{"d_mlp": 1344, "norm_eps": 1e-06, "schedule": "wsd", "dataset": "wikipedia_en"}
Each number is 200 + 40 x the weight over its row's rms, rounded and kept within 0 to 999. Layers, rows and columns count from 0. The size before them is the row's rms in percent of the matrix's.

# layer 3 MLP down (transposed), 1344x384, rms 0.0129, rows 1237-1291, columns 128-191
068,209,211,173,213,218,134,237,223,274,166,230,259,197,133,207,201,180,237,195,162,226,169,184,310,227,197,211,248,201,182,159,266,184,217,224,249,226,174,224,211,233,183,175,215,217,161,172,177,142,183,194,150,194,273,112,245,155,215,178,197,169,232,211,142
219,193,226,184,112,218,214,232,153,239,218,196,156,195,232,171,141,196,186,250,176,138,249,228,153,178,139,203,172,161,199,242,201,144,218,283,204,259,206,164,165,178,229,214,207,161,215,190,214,221,167,158,261,178,251,222,270,246,212,180,247,240,216,234,132
026,210,178,164,259,195,204,173,165,182,185,172,204,170,278,178,230,169,209,195,272,224,208,136,242,194,218,157,214,154,192,194,194,203,252,233,203,140,184,137,182,237,174,227,275,243,171,217,148,144,206,221,210,235,126,192,225,154,246,220,180,241,197,210,175
035,165,230,243,249,181,163,261,241,259,273,216,242,199,203,128,229,305,213,174,216,151,266,143,314,190,261,171,187,157,174,192,235,183,200,202,215,217,248,197,199,210,167,173,197,160,161,283,250,192,190,220,254,212,211,287,149,168,209,140,114,176,211,203,217
045,224,240,248,200,166,285,150,275,234,170,199,275,183,177,173,224,208,167,168,245,260,210,200,194,117,252,237,177,206,166,227,170,136,215,241,218,242,218,215,172,268,214,184,217,238,133,205,195,124,236,236,177,170,170,196,246,164,196,203,254,143,179,239,194
085,209,211,168,183,176,225,176,146,218,228,225,190,136,225,191,210,114,252,207,190,213,130,203,216,189,199,191,190,232,240,295,205,185,189,176,186,217,203,183,218,276,239,152,153,187,233,139,117,260,156,198,215,195,240,211,195,183,166,237,255,251,253,184,218
045,187,156,213,203,189,223,222,194,223,275,162,190,173,180,156,253,103,145,202,176,270,242,147,206,249,137,216,177,211,174,184,247,218,206,196,178,242,203,216,217,197,163,197,244,212,217,124,140,309,228,216,197,199,225,208,230,264,107,183,191,216,181,120,262
025,228,210,107,166,217,203,165,178,236,240,212,187,248,285,128,223,260,95,163,219,249,120,171,174,147,180,226,157,213,154,236,182,184,165,184,196,170,167,243,214,97,175,184,205,189,150,169,129,230,171,224,267,179,180,259,178,175,258,193,209,289,206,82,190
027,204,220,175,162,196,196,291,274,240,174,208,138,108,252,105,200,198,103,142,154,260,127,261,176,142,200,205,131,247,173,135,240,174,108,245,156,229,253,167,225,237,183,258,169,239,201,165,195,222,182,106,205,138,229,138,195,207,181,209,144,253,253,192,200
028,236,180,171,227,165,199,192,241,164,242,234,242,212,261,179,254,242,170,213,161,166,187,215,227,190,155,251,192,198,167,221,172,144,189,167,177,180,185,157,166,142,240,253,193,195,279,154,143,257,156,140,178,155,108,210,147,231,252,170,235,238,278,249,226
043,249,166,176,189,184,109,137,234,174,207,240,219,205,245,204,177,162,177,272,162,161,199,223,253,170,217,153,199,197,154,126,184,181,193,221,199,184,204,200,208,107,205,215,269,239,247,234,243,194,220,143,163,196,239,314,196,145,218,183,256,255,235,252,178
052,161,164,214,137,202,199,131,270,217,175,181,171,253,209,118,210,164,95,185,167,217,105,182,250,156,241,208,220,137,191,219,243,237,177,204,240,239,169,199,227,234,156,149,242,220,263,210,191,240,201,209,159,165,162,226,174,209,233,259,265,184,198,213,163
047,203,193,177,218,197,240,234,195,268,209,180,132,230,253,265,175,161,173,154,203,206,208,166,82,259,198,215,128,248,196,98,158,225,255,178,202,131,213,192,147,275,210,221,276,204,110,260,229,193,225,120,210,213,171,225,202,221,176,234,138,143,229,178,195
038,194,191,241,104,122,129,273,218,187,171,171,224,130,260,281,168,236,145,185,223,219,154,224,145,214,224,236,232,146,231,189,188,173,237,166,123,227,184,185,202,243,213,205,155,222,295,161,278,286,211,141,97,146,214,230,248,221,227,201,155,236,235,216,215
051,181,193,209,219,180,155,140,179,239,200,228,241,202,335,199,145,183,157,200,168,184,228,177,179,238,198,231,142,177,181,165,227,145,163,209,160,248,234,203,206,223,205,118,147,264,218,252,193,195,234,228,198,174,210,258,146,94,275,168,178,241,149,156,195
037,190,187,214,200,196,160,219,196,143,196,225,116,229,214,197,120,189,219,196,160,266,223,127,251,182,270,198,138,252,197,263,140,245,217,197,229,265,148,140,132,143,151,226,212,154,209,195,166,228,147,215,286,213,184,246,244,211,225,158,274,229,255,101,288
024,245,193,197,145,188,183,278,214,195,161,181,159,184,157,271,201,164,237,235,131,244,145,254,200,194,178,166,250,235,306,206,264,220,222,265,136,131,177,173,206,187,240,194,167,229,123,139,189,152,217,200,221,237,132,249,208,248,270,190,176,285,158,164,190
029,237,209,156,246,199,179,171,195,214,234,256,238,157,239,222,189,255,169,228,253,235,229,231,168,244,123,179,183,240,150,238,187,165,179,207,202,226,139,216,212,156,286,191,255,200,286,179,178,158,224,190,245,236,202,179,190,118,236,208,224,210,217,181,261
027,170,194,178,200,177,282,209,177,140,250,207,246,216,155,211,184,177,230,261,233,254,177,259,245,165,150,194,195,210,152,185,249,195,179,232,156,118,210,174,156,151,182,290,195,186,249,140,148,287,174,240,234,185,173,216,202,234,239,124,166,224,215,212,135
021,187,160,197,246,108,192,202,220,209,188,179,236,159,121,241,144,244,136,181,147,292,215,198,231,161,141,226,240,176,131,161,187,149,221,202,270,185,212,222,171,146,204,161,175,228,198,249,248,211,190,182,169,118,171,211,261,247,207,215,158,201,157,271,205
032,188,170,177,238,226,160,130,137,186,136,218,258,260,152,199,265,115,268,139,224,169,222,195,189,215,262,162,168,252,269,198,157,234,227,246,254,217,214,187,192,181,189,177,126,188,216,248,235,217,233,207,226,238,276,192,228,253,177,228,217,214,251,191,293
044,226,222,250,153,245,261,210,206,211,196,177,194,181,242,189,161,128,172,197,196,253,195,201,130,216,271,224,174,81,243,186,204,224,159,236,250,186,121,213,233,168,251,100,165,250,168,279,139,275,226,209,192,246,245,146,178,188,93,166,191,252,260,142,203
059,183,210,194,218,149,231,280,221,218,183,258,194,196,126,120,290,214,215,171,260,199,169,209,216,122,159,223,143,171,252,189,215,279,195,203,234,258,234,163,189,207,240,274,250,178,160,248,194,224,182,178,184,197,169,121,180,146,122,246,150,201,236,232,250
041,172,145,194,249,249,234,184,224,263,181,173,156,189,234,134,180,88,167,284,265,303,115,235,197,190,170,221,198,180,162,132,195,201,174,243,200,136,231,233,172,220,177,251,176,281,189,220,132,195,240,196,177,213,188,178,183,193,187,272,266,171,231,145,190
046,187,162,275,201,192,209,156,197,225,182,213,244,254,197,226,197,245,180,203,207,261,187,222,184,195,207,177,254,186,236,291,214,155,187,102,202,141,241,136,187,138,225,260,169,155,186,204,165,236,268,216,174,241,142,215,248,161,149,155,174,247,179,220,141
039,189,210,160,99,211,139,163,195,185,153,178,163,193,189,223,251,284,207,201,202,199,225,217,170,251,163,127,231,241,200,281,210,200,201,243,212,176,134,225,149,243,204,127,201,117,221,181,251,169,230,192,202,224,266,225,202,172,203,132,151,229,238,164,172
056,222,225,192,143,178,208,209,206,207,170,289,283,242,196,198,217,190,194,218,203,212,188,189,146,97,81,220,204,125,198,179,171,175,131,222,175,211,116,235,241,208,209,137,183,234,209,97,174,218,164,189,236,144,187,144,257,215,157,222,189,217,182,152,220
222,205,200,199,113,223,261,217,262,190,160,227,173,145,189,190,185,137,226,223,181,145,189,198,230,184,146,170,236,232,203,264,209,206,191,193,216,231,204,181,238,295,203,229,179,227,241,163,201,260,184,169,242,141,201,214,161,238,154,267,217,271,201,192,251
033,230,177,219,183,214,188,203,244,250,270,274,179,272,224,208,186,232,166,215,204,192,100,202,194,227,141,181,224,231,171,242,159,208,148,241,177,182,182,158,164,195,208,162,191,185,171,203,249,212,210,208,201,237,171,225,250,175,210,261,230,215,207,133,200
033,250,204,221,153,122,251,180,237,122,254,226,215,146,194,251,172,203,239,198,207,235,194,243,201,197,217,230,173,232,212,167,192,215,129,223,218,223,201,179,141,208,197,145,167,246,200,226,147,202,249,214,192,157,284,181,301,200,221,293,250,137,186,235,272
072,142,209,144,153,237,246,186,153,160,251,219,143,186,201,172,206,160,237,266,161,226,214,209,254,186,177,189,199,196,249,214,276,221,136,213,222,174,185,187,210,151,161,241,203,131,230,81,161,263,157,170,227,137,183,245,204,129,195,210,170,217,99,213,128
079,192,168,197,205,202,234,208,195,197,191,186,159,213,165,273,206,180,156,166,73,217,210,183,264,239,143,189,225,208,212,257,189,171,164,182,187,193,195,197,219,122,146,237,188,195,219,172,184,173,230,245,270,298,221,236,297,158,242,205,202,203,215,190,167
041,194,203,185,202,213,191,256,321,221,218,271,101,203,183,224,216,146,212,265,203,178,176,218,235,149,183,205,190,209,200,239,214,204,151,275,173,124,156,173,196,173,231,180,233,237,209,221,229,205,180,189,252,218,169,144,195,202,203,159,216,196,232,151,245
055,226,193,252,209,164,212,280,210,246,173,147,175,186,160,259,189,283,240,195,256,259,222,216,146,161,240,176,160,131,203,124,230,119,170,165,169,129,173,244,252,258,180,247,169,168,228,238,238,170,175,151,202,127,250,241,227,136,195,204,160,192,208,265,227
040,245,210,265,206,157,194,169,157,211,181,235,161,196,208,248,190,181,169,184,137,244,170,248,179,188,152,198,225,83,245,187,224,160,181,210,218,174,133,207,175,211,244,221,200,182,261,189,234,173,208,175,181,201,227,269,228,276,245,174,234,237,200,267,241
062,219,188,165,203,173,209,165,179,218,187,216,249,225,209,301,154,183,243,209,258,271,253,218,297,136,242,176,162,207,152,168,217,139,237,285,186,106,140,182,254,158,146,171,131,139,247,182,163,212,241,192,187,167,238,182,94,168,217,268,179,171,223,227,219
029,221,161,160,174,225,199,225,184,185,282,227,213,272,238,183,226,209,257,205,142,191,201,277,189,155,207,234,185,249,118,148,177,188,168,182,139,195,244,176,191,152,234,217,234,165,170,199,202,215,190,162,187,170,209,253,252,201,148,206,295,251,148,202,218
066,188,138,88,190,174,142,208,140,270,182,215,223,240,291,218,153,243,189,176,166,248,142,180,200,261,229,196,231,233,269,176,164,166,210,158,188,226,189,235,197,201,163,186,208,207,285,178,204,269,178,177,196,127,258,233,143,220,228,221,145,322,171,124,180
056,221,189,190,164,233,155,161,145,264,201,189,205,227,248,262,232,131,152,156,126,177,220,173,232,223,207,227,220,171,217,185,200,203,147,191,213,184,171,230,204,246,188,236,198,247,128,190,186,227,284,173,162,224,167,198,230,158,164,149,266,243,308,164,211
045,216,229,167,125,189,254,213,193,238,180,214,191,190,202,242,193,167,247,220,167,200,176,199,286,195,274,250,165,234,150,202,150,244,187,235,254,248,200,221,208,158,143,263,160,194,151,146,164,219,163,184,162,185,179,139,186,99,153,131,152,213,182,154,233
047,220,194,173,258,250,140,229,227,257,189,188,188,205,307,205,200,187,123,220,240,213,216,185,181,236,250,204,231,222,152,160,238,233,227,191,147,165,187,155,190,210,156,217,201,231,144,184,264,194,150,187,146,155,261,202,179,194,202,258,165,162,182,192,193
024,232,221,270,215,155,206,179,155,155,209,227,209,235,236,151,145,162,193,191,219,215,206,157,251,177,196,223,195,132,176,218,180,178,260,199,182,253,265,225,201,173,220,207,187,162,202,239,195,187,174,212,250,156,173,261,244,290,231,234,209,203,184,153,168
032,281,156,166,314,193,184,234,252,225,110,187,212,190,203,191,271,160,290,239,180,121,203,230,257,186,150,193,204,167,212,234,165,223,223,266,234,163,183,200,146,151,265,241,232,213,164,185,133,160,225,194,207,219,169,143,230,204,273,224,251,175,194,207,233
030,248,192,223,214,212,228,196,261,208,144,237,282,192,193,206,166,179,193,203,269,212,167,136,177,217,94,194,157,218,206,253,249,187,186,158,124,147,237,211,157,180,291,177,207,126,185,215,146,165,252,132,168,99,216,117,194,174,247,198,181,146,215,235,199
027,187,176,166,161,272,124,254,199,192,267,139,269,203,256,228,148,148,255,234,196,217,224,208,156,224,81,165,208,226,188,263,229,232,124,240,202,261,243,167,320,182,149,259,158,195,199,214,173,274,222,163,103,215,118,243,244,263,242,218,212,181,166,183,147
053,151,213,161,182,171,169,151,225,213,254,197,135,160,170,190,186,233,173,230,118,188,186,251,260,287,222,218,230,273,156,157,140,239,208,158,208,214,229,190,183,234,221,194,239,245,166,195,151,180,245,259,155,223,142,201,186,253,158,196,212,189,261,181,180
037,127,252,108,183,278,294,254,152,230,184,165,284,145,240,246,215,178,120,160,212,233,208,189,185,151,158,212,199,198,189,259,174,147,183,191,199,192,232,196,197,159,198,194,258,211,259,202,148,183,178,173,162,288,186,239,266,243,278,213,156,257,247,203,177
038,251,179,259,206,207,161,265,243,164,165,157,234,151,235,216,243,201,121,196,171,129,200,127,191,178,116,196,217,125,225,174,156,229,227,208,229,138,254,177,210,185,111,191,222,160,220,211,213,210,159,203,163,176,234,203,204,226,230,131,159,168,242,190,189
046,152,211,178,163,156,170,181,139,168,199,268,223,223,154,223,187,197,213,161,146,118,147,190,227,228,295,222,152,174,230,223,189,229,232,191,226,192,195,188,173,127,198,142,223,161,219,109,180,200,94,166,240,234,207,199,193,222,180,202,155,281,196,215,236
258,226,258,206,214,195,182,210,218,191,180,185,212,227,110,281,211,164,232,238,219,199,226,175,212,221,193,185,169,178,197,179,133,224,172,232,211,268,200,268,203,212,216,200,246,200,261,213,146,190,164,171,239,185,194,172,214,203,183,153,214,214,213,229,185
040,168,177,195,179,227,199,163,228,155,226,215,222,240,174,170,142,200,246,218,183,196,231,197,223,251,167,199,171,256,167,170,254,214,176,166,147,135,175,240,123,186,283,195,213,139,195,172,114,218,237,103,243,207,227,187,226,209,176,176,75,202,254,177,147
047,220,228,166,146,182,234,208,226,238,184,170,256,242,248,219,198,165,206,232,147,186,182,241,237,177,171,287,205,219,145,257,187,244,176,246,178,142,200,128,213,169,115,207,163,200,154,147,244,235,226,247,188,225,188,169,218,212,196,186,195,237,133,200,146
040,177,227,206,226,238,233,182,226,296,194,181,211,221,244,187,234,209,139,114,242,186,180,153,204,166,224,233,275,215,195,175,227,184,157,218,160,144,282,181,196,224,179,261,180,149,211,193,206,215,143,210,154,222,221,200,213,266,197,185,209,132,238,223,295
031,131,204,241,151,229,152,125,227,244,233,203,193,260,249,202,149,209,124,232,133,249,180,158,213,187,136,178,121,200,208,224,233,237,205,192,205,191,236,194,211,168,151,182,157,199,189,142,269,199,209,256,301,242,193,219,142,243,160,189,171,180,213,253,149
028,269,204,174,166,203,186,280,189,257,200,163,186,199,196,150,136,199,168,155,241,230,221,184,185,139,186,173,302,198,204,229,181,185,237,220,196,216,237,222,196,231,217,233,193,176,170,197,196,130,266,193,235,169,210,187,188,181,258,210,157,236,172,176,155
# layer 3 MLP up, 1344x384, rms 0.015, rows 1238-1291, columns 128-191
224,200,191,187,244,191,213,243,226,190,211,154,199,120,135,268,232,262,186,200,259,254,257,218,192,171,215,197,174,274,205,192,208,216,208,222,222,185,259,229,165,284,218,193,135,189,174,205,188,177,191,151,205,188,288,217,276,219,280,216,121,195,224,159,231
037,158,275,263,189,132,162,210,154,153,172,194,210,142,121,231,271,197,223,146,179,185,248,237,216,211,237,202,212,247,208,157,195,282,180,217,149,195,221,267,188,321,188,160,203,210,206,242,220,176,150,221,182,157,240,181,269,137,172,170,172,173,220,243,169
040,213,211,208,199,196,193,316,201,144,178,195,162,142,121,259,241,206,158,196,217,206,281,295,210,224,261,234,233,239,211,199,180,260,204,168,207,226,204,250,214,271,210,125,216,190,180,278,265,170,220,177,164,171,237,198,251,196,130,193,116,185,221,224,210
050,190,218,183,191,200,173,261,185,201,195,186,147,144,173,284,159,303,226,152,267,232,249,249,150,249,258,201,189,254,189,174,163,218,213,150,170,203,226,218,161,286,194,209,161,180,174,244,193,161,201,203,146,219,193,192,203,174,238,180,105,202,261,230,205
083,206,225,189,161,222,198,292,188,155,236,174,144,128,165,314,287,262,197,176,182,157,269,232,131,249,243,198,227,223,183,166,152,214,205,197,186,218,174,247,197,307,195,137,196,220,216,250,262,162,191,224,190,179,220,232,239,164,179,153,147,200,268,258,236
056,192,211,187,211,218,140,333,199,199,198,231,138,128,181,287,210,240,195,166,253,196,241,215,225,212,251,243,214,229,203,192,162,248,181,153,210,228,222,277,160,301,211,119,161,230,199,183,212,200,207,200,173,171,204,179,228,191,226,161,108,191,204,223,153
038,203,203,234,134,195,186,284,168,179,191,158,190,176,129,305,177,247,217,197,176,140,278,253,222,199,242,198,188,290,213,206,197,193,210,171,150,241,227,243,130,267,251,128,151,219,239,201,263,220,179,165,160,155,238,156,227,147,159,232,76,200,234,241,246
034,198,234,168,256,199,249,142,204,190,201,190,193,185,192,284,190,208,195,169,208,200,192,164,240,149,226,190,274,245,193,160,180,261,167,100,166,207,211,308,173,238,205,151,201,194,192,172,226,181,226,200,142,165,271,211,187,247,231,194,124,215,177,253,176
039,152,201,248,182,186,144,206,231,189,183,183,144,83,173,291,176,226,157,202,281,223,316,247,166,168,266,190,185,257,201,190,204,187,240,173,183,250,227,244,155,282,162,156,220,173,199,262,222,140,174,207,153,144,232,227,208,194,218,167,184,213,235,231,217
048,173,208,196,202,193,190,189,135,172,190,165,117,126,168,283,236,194,181,141,255,215,227,266,135,250,206,174,173,246,195,218,222,242,170,144,162,212,232,274,135,303,177,190,178,136,272,219,227,166,227,179,208,187,245,150,207,168,192,177,220,207,275,165,248
058,159,218,188,230,176,140,199,211,115,212,169,205,193,132,217,269,244,183,169,281,171,243,192,142,195,295,210,184,233,191,171,170,197,206,172,159,291,225,231,174,261,171,145,201,277,236,206,220,165,195,193,159,191,172,183,247,189,242,213,112,205,261,262,224
051,143,232,206,230,196,94,288,282,188,203,259,170,165,171,201,231,226,235,178,239,182,247,261,161,191,303,200,146,219,157,143,174,216,150,163,185,205,202,259,226,240,216,169,184,193,212,205,256,128,201,206,169,245,214,214,219,187,214,214,153,268,202,208,239
046,206,240,207,201,207,201,221,194,162,219,213,171,155,161,294,258,242,227,187,266,179,313,225,215,206,287,223,185,252,231,144,206,135,217,216,178,240,208,239,161,260,187,100,163,216,234,218,236,181,204,180,197,211,180,168,255,119,173,182,91,169,237,231,206
055,197,207,220,181,269,148,233,203,220,190,205,140,196,153,262,217,272,234,145,219,171,257,196,207,195,301,179,239,210,228,153,218,229,154,171,196,190,176,253,209,218,176,161,215,181,199,209,274,174,208,189,235,210,228,181,189,154,206,169,117,210,235,229,227
050,207,226,215,162,194,237,259,216,137,196,200,148,164,176,243,221,248,189,195,230,212,297,272,189,166,267,201,159,235,125,193,185,287,225,184,133,200,256,262,139,276,168,185,176,169,224,231,269,187,197,258,184,141,201,184,238,224,157,206,179,205,264,216,211
033,234,225,185,189,241,194,242,203,191,157,203,174,153,207,240,166,250,170,138,170,139,269,247,201,162,234,242,157,179,165,168,230,266,184,190,138,270,269,292,174,264,226,179,251,194,208,255,211,231,170,231,177,152,235,167,173,84,204,189,130,204,269,297,237
038,186,217,185,176,189,175,198,230,187,170,209,132,153,155,234,225,208,177,110,208,200,268,210,148,218,266,175,173,178,207,104,155,236,206,168,184,212,147,276,173,278,177,131,211,245,263,188,220,191,184,177,165,101,212,161,163,187,256,195,184,233,198,166,232
038,192,252,206,184,223,119,253,240,231,176,175,170,159,173,220,209,227,205,143,252,163,263,224,186,193,247,194,227,265,221,197,196,293,225,187,194,140,196,238,156,292,180,160,185,196,174,218,240,155,159,218,194,193,199,157,209,189,243,173,96,155,207,223,218
032,175,255,178,232,200,182,183,143,192,208,227,180,196,197,272,190,220,253,145,205,222,214,280,191,243,272,202,197,205,196,109,128,163,221,156,167,225,234,212,174,279,185,123,187,167,223,282,192,242,239,240,132,222,252,200,200,203,230,228,127,107,185,129,221
042,204,197,165,175,229,111,243,156,182,235,160,166,219,116,267,176,288,212,183,261,202,230,251,178,173,262,198,212,191,275,226,172,287,219,210,148,185,205,221,183,276,163,115,161,212,226,235,254,139,181,200,155,124,183,185,291,207,229,146,170,174,224,205,236
049,167,247,181,185,202,137,220,173,136,202,172,180,129,149,244,224,216,183,203,177,191,257,221,158,233,260,197,174,263,178,152,177,252,224,210,178,203,197,247,161,269,155,161,165,183,220,176,200,165,177,193,172,178,209,154,239,151,224,197,121,191,260,206,173
068,221,215,217,196,219,129,223,196,180,210,133,149,130,99,257,235,253,165,131,229,239,284,243,157,224,260,245,206,271,194,158,174,234,204,192,218,208,252,257,160,277,181,113,178,248,223,225,250,179,187,197,136,205,248,205,240,175,242,195,122,169,237,235,224
050,158,240,150,214,212,161,253,170,191,216,168,156,213,138,276,213,208,233,185,284,245,273,249,199,203,218,231,181,201,207,159,184,217,149,191,210,172,263,256,156,208,232,130,237,223,246,215,206,165,206,217,118,219,152,218,211,107,168,171,128,201,193,200,196
052,179,210,203,207,197,178,266,191,202,189,213,99,143,205,229,177,254,187,174,242,233,258,258,186,221,282,210,134,305,249,228,175,240,197,171,183,225,213,219,206,268,197,174,207,151,163,248,286,159,186,301,201,209,206,285,197,209,206,222,122,257,281,240,224
049,197,187,186,199,183,148,246,193,125,223,196,173,93,153,263,203,235,160,168,221,236,297,229,143,182,241,194,162,243,233,171,162,256,219,153,151,205,244,290,140,254,202,148,256,191,181,239,242,164,164,216,171,202,207,165,201,219,197,206,145,164,259,254,202
066,217,264,191,172,227,145,245,192,172,201,217,205,212,124,239,189,264,227,86,217,193,260,202,180,237,237,217,163,266,272,201,198,231,163,150,277,266,222,262,174,237,220,97,153,203,233,184,248,185,163,220,163,154,269,114,234,208,196,209,166,195,250,198,235
225,190,184,207,122,197,201,219,223,138,207,206,199,130,130,238,208,190,274,177,192,84,268,223,211,166,226,206,203,284,260,202,169,175,209,221,170,268,195,213,230,212,244,76,206,271,231,238,190,110,206,149,195,176,128,259,270,156,212,238,151,202,211,190,228
038,218,226,205,187,229,108,283,140,192,262,223,164,178,131,251,223,204,228,184,270,221,291,209,235,196,238,179,165,183,198,150,210,241,199,150,191,173,195,291,183,270,213,188,183,213,177,249,176,143,152,218,165,160,169,188,188,153,168,188,123,188,213,205,258
045,200,200,209,160,207,121,228,178,200,241,172,151,145,175,273,211,203,233,152,232,185,238,243,146,208,269,192,194,268,235,160,223,249,227,213,147,146,210,235,180,252,208,125,226,212,194,202,277,145,162,196,129,164,160,137,211,237,186,179,140,162,246,199,219
096,176,215,201,224,188,185,242,252,190,177,180,183,164,116,265,209,252,241,134,258,217,272,212,162,189,237,196,195,219,212,212,136,282,240,157,166,193,226,261,159,262,229,125,163,203,184,238,203,158,195,190,141,156,231,232,212,173,211,187,149,172,284,266,182
087,187,245,233,208,158,116,240,189,175,217,195,147,191,152,274,179,218,177,176,244,183,328,186,185,228,248,213,167,207,210,190,169,189,216,141,205,222,237,254,203,243,176,109,195,177,259,202,265,132,227,206,214,188,237,220,247,167,162,201,143,146,211,185,221
046,192,261,150,188,258,146,250,178,153,214,167,183,142,197,229,232,154,204,118,252,188,246,239,189,225,237,198,232,219,259,169,194,297,194,167,233,208,194,236,182,261,176,183,212,196,191,223,194,170,216,230,180,200,211,178,246,224,179,193,110,251,291,261,205
058,191,250,218,251,231,169,215,221,140,186,246,208,108,174,262,231,237,242,172,221,192,261,275,159,177,250,203,162,203,268,165,187,218,225,172,199,208,136,325,124,270,241,205,192,196,239,270,232,228,206,239,202,165,215,236,182,202,217,187,80,229,209,219,188
046,207,238,172,187,210,173,206,223,211,193,182,203,214,210,223,181,255,292,167,199,260,287,268,197,225,323,195,178,296,240,157,225,242,218,165,188,215,218,234,158,237,236,125,226,245,221,265,234,196,236,239,147,193,190,169,243,146,208,203,155,183,250,162,244
069,195,216,191,192,247,139,259,231,172,213,210,147,117,164,285,198,190,186,185,242,210,263,226,177,252,305,177,107,267,174,143,174,251,210,228,133,224,196,249,206,262,156,196,235,202,217,243,224,185,207,219,194,185,165,185,186,164,249,125,116,166,218,238,225
037,166,208,218,202,179,188,202,193,201,235,223,168,137,162,248,210,279,214,139,273,213,232,222,176,237,252,192,181,218,206,229,206,239,137,201,223,157,235,255,204,223,209,148,219,162,214,236,228,199,193,238,155,183,173,164,229,198,160,173,113,188,181,215,201
072,223,250,206,178,204,155,194,187,184,215,205,108,125,126,243,190,216,237,151,248,190,250,184,176,181,276,228,206,237,219,171,205,236,214,183,175,254,247,263,208,258,212,133,193,156,259,162,228,138,208,203,178,220,197,175,198,195,201,192,95,176,255,287,210
061,212,205,262,190,195,192,290,187,139,229,182,105,157,188,263,226,233,208,221,229,163,278,232,149,199,314,227,192,216,205,163,156,215,215,146,211,224,226,270,189,272,203,173,189,168,237,231,227,173,208,215,224,204,198,221,177,191,199,243,135,158,238,242,224
052,181,251,191,154,214,166,277,139,164,247,174,140,196,82,242,225,273,216,122,230,184,302,246,201,198,275,213,195,232,211,138,201,249,202,199,191,251,195,312,183,252,172,193,206,272,257,200,232,116,191,230,202,229,291,161,187,219,217,154,154,259,266,194,167
050,201,212,199,224,194,192,173,156,163,238,227,161,159,182,279,181,298,219,127,219,166,273,194,142,205,202,221,219,167,241,146,170,283,163,191,205,220,193,266,173,261,209,148,197,206,191,246,264,155,198,226,105,178,229,184,209,184,186,227,157,186,197,208,194
030,174,237,245,145,182,171,204,234,154,157,125,148,203,154,268,216,211,307,170,201,275,289,311,195,179,191,215,184,208,192,231,171,212,283,185,192,148,236,265,203,230,190,226,250,185,232,223,190,205,171,233,158,204,184,212,329,199,235,182,158,161,199,217,225
040,206,246,214,217,168,168,250,151,182,232,199,134,111,122,252,225,212,235,133,253,182,230,182,225,253,295,227,181,178,180,226,226,228,223,126,259,236,226,287,189,255,194,154,171,194,180,231,248,204,178,230,215,186,201,212,230,187,158,161,112,200,209,251,229
039,189,217,202,254,192,254,302,178,152,173,182,179,110,167,270,188,264,200,114,187,206,259,265,170,202,243,157,198,282,212,234,230,260,197,176,224,211,241,230,201,263,191,157,215,201,205,266,234,179,186,160,184,167,146,135,257,153,190,218,81,146,233,230,208
035,143,231,216,164,204,173,204,212,115,216,188,122,190,144,264,178,211,153,229,231,190,297,218,196,184,231,220,167,272,159,200,264,222,258,212,245,238,179,263,196,249,166,155,209,237,237,291,230,178,174,165,199,152,196,161,124,226,206,197,161,192,194,225,204
058,170,237,203,205,176,195,229,128,129,198,216,151,179,113,262,244,220,208,161,215,274,244,188,185,215,245,192,153,283,184,208,170,255,206,184,187,239,213,289,236,270,189,128,201,196,185,204,205,223,174,232,198,196,230,174,175,173,171,183,100,164,206,240,212
042,182,248,213,196,220,178,213,166,186,196,185,138,147,192,283,231,255,166,175,242,174,251,161,193,168,254,223,239,210,238,183,169,253,162,166,164,204,202,250,210,330,188,104,147,231,189,224,220,191,181,197,157,198,240,155,167,207,166,176,148,182,257,271,207
043,204,195,189,166,186,196,240,166,232,231,248,125,138,174,294,238,271,214,203,219,143,283,255,171,222,291,222,208,209,223,174,218,258,229,157,213,288,198,295,169,310,227,144,175,158,229,247,224,173,210,292,164,208,241,209,192,176,161,173,149,204,281,211,224
046,173,185,248,187,153,90,218,192,209,197,254,158,163,188,212,226,210,205,86,268,228,275,247,81,173,242,235,226,185,217,153,164,303,210,178,198,205,151,294,179,247,235,137,189,168,217,192,219,188,197,254,128,134,174,167,217,193,199,158,133,220,254,214,289
251,207,182,188,207,186,215,214,253,264,205,153,147,106,165,246,255,196,229,191,224,242,338,194,187,197,196,240,145,278,184,264,151,168,217,253,185,227,254,263,226,224,186,144,177,142,276,188,165,105,201,181,222,165,248,263,251,168,268,203,144,221,268,201,286
051,199,231,220,214,211,214,218,243,147,162,233,157,150,131,240,235,250,209,156,265,251,270,212,190,192,258,214,216,215,160,173,191,184,263,172,165,235,248,284,179,266,211,123,247,233,232,190,263,193,197,215,180,200,251,193,215,174,199,190,112,265,222,212,189
052,188,208,181,185,179,137,247,196,197,231,192,148,187,132,272,221,224,210,159,264,213,276,222,251,191,292,243,189,265,236,181,157,219,182,170,215,266,207,333,213,281,172,148,202,254,219,212,234,199,198,199,159,124,225,197,186,172,135,202,141,245,260,265,187
046,183,165,158,186,203,156,222,216,132,209,149,148,82,155,271,220,183,209,184,216,222,258,251,169,184,253,181,226,255,215,108,201,247,199,205,205,138,240,232,183,266,196,122,177,169,202,184,201,200,166,219,174,199,216,201,115,194,132,139,139,181,220,251,207
040,183,241,181,206,189,175,242,183,168,181,181,147,128,186,241,204,237,213,197,263,188,239,265,117,186,224,167,199,246,231,171,206,257,248,199,174,149,185,285,196,281,173,133,179,229,214,209,238,138,219,226,193,188,177,165,214,172,244,220,143,237,261,255,200
039,210,214,136,190,187,230,195,189,231,215,224,172,142,100,268,212,254,246,200,249,178,312,167,212,229,257,178,190,265,212,140,183,251,199,207,196,241,186,271,178,261,180,124,239,185,235,280,255,191,214,180,164,191,215,151,178,188,220,154,165,187,253,243,163